From a checkpoint of a small transformer trained on Wikipedia: RMSNorm before each block, value embeddings.
Each number is 200 + 40 x the weight over its row's rms, rounded and kept within 0 to 999. Layers, rows and columns count from 0. The size before them is the row's rms in percent of the matrix's.

# layer 5 MLP down, 256x1024, rms 0.1, rows 214-255, columns 256-319
109,195,157,195,154,205,225,171,180,245,177,218,223,248,175,185,260,158,258,190,200,240,256,242,196,258,175,192,205,244,199,234,215,231,138,218,146,240,170,229,260,138,292,257,234,170,221,215,137,155,190,140,129,265,207,222,217,158,215,163,173,240,155,182,192
098,151,180,176,202,164,227,230,187,152,194,169,224,222,217,230,202,190,164,242,167,201,195,173,169,176,132,154,106,165,185,217,222,205,176,208,196,234,236,194,179,178,220,198,177,194,210,178,182,232,140,220,204,171,104,208,232,229,242,203,225,183,204,161,177
099,198,157,223,194,116,94,271,180,269,120,200,151,176,235,209,184,183,257,208,163,186,267,240,179,215,162,280,196,199,164,151,216,159,210,230,240,204,253,204,173,279,207,259,246,228,175,340,210,224,170,175,165,216,187,223,136,176,174,200,173,208,156,204,261
097,178,191,225,184,176,174,143,173,112,121,88,235,215,244,278,171,262,139,197,179,216,237,225,172,209,243,217,167,241,197,226,163,252,143,215,191,225,197,181,195,217,232,233,182,240,192,204,270,239,241,281,183,190,218,223,203,189,247,254,165,145,251,252,192
097,177,140,217,231,169,167,198,163,192,228,220,203,184,173,258,173,219,246,219,125,255,211,204,266,180,185,206,283,278,238,152,208,202,198,134,213,128,173,249,240,201,168,275,202,236,159,157,208,180,163,217,218,218,187,171,285,191,159,228,239,234,164,220,184
100,214,229,237,197,223,221,254,147,180,230,210,209,216,229,142,216,199,189,272,222,239,161,154,191,181,230,173,168,175,182,217,149,240,183,242,222,194,248,220,212,221,187,222,116,244,219,227,107,233,220,126,228,184,288,176,204,235,146,199,144,213,191,171,180
096,200,156,211,198,187,216,163,270,245,192,232,170,257,218,223,231,180,217,150,171,173,261,229,177,231,193,132,247,137,191,171,207,166,238,159,185,214,215,153,196,220,256,240,185,213,185,235,172,190,218,110,192,234,256,203,219,216,268,260,131,195,157,228,181
100,120,180,264,218,159,164,159,177,177,122,173,151,200,152,195,219,224,129,153,237,198,197,286,184,259,233,176,139,255,185,218,178,164,164,219,245,187,202,258,151,239,253,285,188,170,238,215,179,201,183,211,214,191,167,177,237,214,193,206,229,226,148,160,176
099,196,211,239,206,173,138,194,258,96,239,214,255,105,137,244,210,157,164,184,204,176,272,163,197,162,269,152,149,148,262,202,182,182,187,210,206,208,214,176,207,176,182,225,180,218,273,246,201,182,163,174,225,184,179,132,142,208,154,160,93,169,145,164,196
097,218,173,213,248,175,215,208,240,150,193,143,242,213,192,227,200,189,153,117,231,213,139,157,182,182,217,159,162,248,246,189,235,264,167,199,271,149,129,227,300,205,146,251,249,136,228,165,151,185,181,225,151,157,178,115,215,187,173,207,222,185,234,177,191
099,260,279,237,160,169,192,231,210,186,220,183,126,228,191,201,160,250,255,207,225,247,213,157,257,166,152,258,144,115,152,281,133,177,224,234,202,184,251,167,192,190,158,200,209,278,218,113,141,169,122,191,273,253,128,227,205,164,208,197,221,220,208,240,202
101,132,254,168,106,191,121,179,188,179,243,256,173,260,240,169,202,241,217,232,178,278,213,224,221,211,207,261,160,147,236,202,100,209,218,226,166,166,225,160,252,164,212,175,167,305,178,190,218,202,199,129,192,193,193,208,187,155,216,236,176,213,191,158,210
098,145,196,191,233,193,166,198,154,187,262,168,144,172,226,189,146,215,86,175,199,188,174,191,247,181,134,216,127,200,229,207,239,198,200,143,191,141,280,196,174,192,185,184,194,175,227,300,169,282,213,214,278,151,178,203,225,269,194,190,271,176,264,214,136
107,159,172,239,203,153,158,272,229,182,199,239,214,148,269,187,187,188,173,243,204,217,230,259,173,243,193,167,185,283,167,187,198,224,154,156,252,211,314,189,240,183,207,223,187,206,182,231,223,160,192,174,184,176,185,132,208,196,267,186,258,195,219,231,259
102,188,189,286,231,220,263,140,179,109,147,172,165,130,178,200,258,232,227,169,181,202,247,215,151,191,206,222,231,205,224,206,183,182,133,247,178,204,195,191,149,230,255,188,281,209,129,260,236,262,210,218,197,237,145,175,229,174,193,234,226,224,218,189,210
094,175,205,134,228,193,157,260,145,185,180,154,226,202,199,277,114,198,228,159,218,217,211,237,183,101,166,249,218,136,239,158,236,233,231,214,197,231,226,266,105,202,114,143,197,178,190,157,190,206,157,222,190,294,187,218,157,250,218,205,183,128,217,251,185
105,195,186,215,156,185,140,144,258,216,71,317,183,228,206,179,169,187,234,264,198,236,186,222,155,154,220,266,270,149,229,241,240,192,204,201,227,187,212,179,133,203,60,130,287,175,213,190,223,187,171,208,165,237,155,254,171,247,206,199,234,214,131,217,161
102,195,199,226,164,195,237,162,238,193,292,143,174,127,177,165,222,153,137,255,186,230,244,169,195,199,215,139,213,168,200,250,286,251,192,234,209,183,183,189,149,174,170,229,191,197,192,210,226,192,178,183,238,159,137,214,218,241,187,230,259,227,216,210,138
097,222,179,204,208,195,240,206,201,174,276,143,171,236,236,241,152,207,199,237,194,185,194,201,273,156,140,235,213,167,210,222,220,186,249,154,178,226,148,203,131,215,173,153,161,237,225,128,266,219,180,160,233,190,165,165,205,170,162,177,183,216,170,213,228
096,162,176,234,233,195,240,192,172,217,226,142,295,110,228,205,233,262,174,236,192,258,212,163,241,252,198,140,184,188,188,176,212,234,162,151,210,219,138,224,222,163,187,192,228,196,262,97,177,240,211,261,236,160,198,209,193,168,170,182,127,104,277,274,239
103,269,174,197,226,224,183,230,228,210,153,225,201,219,195,162,199,268,203,199,163,232,132,273,214,231,171,334,168,227,200,178,168,197,292,172,156,192,209,175,235,171,222,299,207,169,204,279,225,198,189,215,161,172,180,212,198,211,220,213,170,153,139,306,227
095,176,177,221,204,198,191,189,132,234,168,254,207,268,173,236,177,184,227,135,226,214,178,278,197,207,157,207,203,128,220,165,237,164,197,183,227,268,220,176,233,243,250,222,192,243,209,164,269,164,222,171,127,190,222,260,223,188,268,167,230,164,248,199,199
104,143,222,234,156,130,190,185,194,228,208,139,230,211,184,222,278,247,196,240,172,275,158,184,181,217,239,224,209,145,183,217,226,170,218,171,211,218,99,186,188,159,156,202,282,297,218,249,191,210,179,241,140,218,218,156,212,272,246,206,186,130,199,220,250
101,175,255,205,187,254,185,188,199,188,168,269,127,204,226,213,228,164,212,104,206,111,142,192,154,128,228,207,243,86,237,255,215,197,208,232,213,182,199,246,104,246,217,192,243,188,193,131,177,201,209,171,155,237,226,208,168,212,176,155,165,93,72,204,245
102,193,243,186,166,166,227,185,107,236,198,134,189,245,209,199,182,229,206,228,202,238,167,241,184,161,200,179,207,290,198,180,203,156,186,196,216,219,197,216,251,271,239,212,175,219,238,207,205,266,240,219,225,156,177,235,207,220,126,116,206,263,223,229,116
100,175,253,198,154,161,215,233,207,129,271,141,292,249,255,139,224,231,174,187,203,255,117,173,227,142,223,189,188,223,181,241,194,264,196,230,278,221,228,179,254,252,136,299,214,223,230,172,173,206,200,271,212,170,209,256,204,212,216,236,237,247,164,200,150
103,141,208,235,253,176,196,202,206,206,230,224,201,237,111,155,148,192,213,182,188,167,275,181,155,148,152,136,226,247,192,163,232,190,115,243,152,246,243,201,178,130,168,176,228,220,183,287,218,223,221,212,191,231,228,252,177,208,190,175,161,170,185,179,194
100,196,221,202,193,173,237,185,170,245,245,233,189,166,138,207,199,124,232,199,217,168,185,185,196,205,122,220,210,211,157,157,198,166,206,237,235,264,255,282,167,277,120,155,182,221,223,258,184,182,228,195,221,264,176,184,161,157,229,261,231,158,244,223,224
094,222,165,265,272,151,197,230,157,240,140,164,152,241,107,229,275,194,161,221,202,202,195,177,269,214,156,210,222,253,243,194,193,155,244,202,178,170,169,188,155,171,167,148,207,233,164,285,222,210,202,181,193,147,225,159,189,176,232,234,136,137,193,149,179
097,195,172,193,190,208,212,232,192,269,278,252,280,118,158,145,192,218,215,180,216,175,224,212,216,269,224,217,183,212,313,193,139,199,173,99,179,185,136,250,156,228,196,234,177,220,218,189,165,249,175,241,272,200,158,155,208,263,217,230,179,135,252,151,234
091,163,181,199,193,205,235,278,210,145,251,280,187,268,217,190,229,215,196,193,96,148,183,227,199,162,202,144,205,157,213,245,176,194,259,198,189,212,145,142,207,199,122,222,177,198,160,197,224,196,98,202,263,195,140,224,203,199,183,174,326,218,217,214,229
100,203,206,226,156,224,146,238,139,122,290,163,220,318,258,181,177,215,193,266,196,201,146,171,168,209,215,247,262,164,262,270,192,152,239,196,212,151,79,192,230,161,205,143,155,157,182,224,219,198,145,242,149,257,256,222,210,189,177,177,205,196,168,231,217
097,220,143,185,200,172,173,201,272,260,169,177,219,168,246,215,222,145,156,257,140,210,239,189,198,193,185,193,131,252,183,188,196,227,205,187,224,181,214,180,195,173,228,168,216,293,146,223,229,151,266,232,199,237,159,94,248,207,225,171,218,178,199,221,105
096,172,285,208,175,249,191,142,221,237,219,219,126,224,241,222,233,178,186,170,189,232,165,209,198,205,256,171,180,233,176,163,256,193,244,243,105,207,196,97,161,122,220,205,168,230,152,175,173,235,227,195,218,211,214,250,208,228,243,173,180,159,215,163,196
105,147,214,215,204,107,227,154,223,166,211,206,238,181,236,199,202,218,273,171,190,185,160,238,140,240,229,245,219,181,173,237,163,272,261,170,206,305,224,174,195,213,273,198,209,200,185,278,250,226,227,238,177,268,213,122,157,192,198,250,157,172,290,206,197
099,196,230,226,198,175,276,151,201,229,213,156,281,173,187,241,174,230,232,215,236,212,141,260,208,183,184,266,209,206,215,253,163,200,177,180,164,238,219,212,254,223,258,206,239,231,177,156,244,148,257,259,174,152,194,189,279,257,256,270,220,230,212,234,218
108,152,150,177,195,169,218,210,193,254,252,194,208,151,213,193,220,193,263,184,181,214,236,185,246,228,201,121,197,212,157,166,193,260,164,223,199,215,284,197,163,218,141,249,202,299,219,188,153,238,224,183,191,169,233,235,180,210,143,147,238,263,257,201,212
097,318,220,170,231,193,219,151,179,140,165,86,196,200,246,160,143,212,157,209,142,161,191,198,269,181,174,127,137,135,207,194,293,206,187,262,196,146,180,119,144,209,186,204,203,200,164,163,146,247,142,183,219,78,232,130,188,258,194,175,203,164,100,214,183
100,236,256,215,241,177,216,176,263,267,288,171,187,279,158,208,202,227,212,185,184,231,238,99,152,284,213,191,174,188,241,209,236,149,193,159,145,280,223,194,233,271,182,258,187,204,185,206,223,294,194,262,233,144,169,162,179,201,220,200,164,160,148,231,251
102,153,228,201,134,219,199,226,214,260,143,166,179,239,209,142,237,169,138,109,197,128,162,247,119,135,181,288,193,171,207,151,92,192,236,212,228,192,242,217,193,214,167,165,213,169,107,239,181,214,274,245,87,272,144,293,165,205,188,182,197,233,148,204,186
103,135,200,176,246,227,203,234,298,225,273,253,147,215,206,218,217,205,161,182,227,133,194,199,205,172,192,337,199,260,263,204,181,203,160,248,232,155,253,173,185,237,130,250,224,168,145,167,207,181,211,171,194,220,183,258,224,165,225,283,220,274,238,262,202
096,159,177,202,230,265,232,174,162,211,183,258,261,259,164,212,200,207,202,202,248,238,303,171,147,272,193,224,168,136,178,261,252,238,155,245,167,132,196,209,319,256,178,235,142,191,243,153,180,240,209,202,91,214,181,231,198,198,149,144,242,201,232,318,179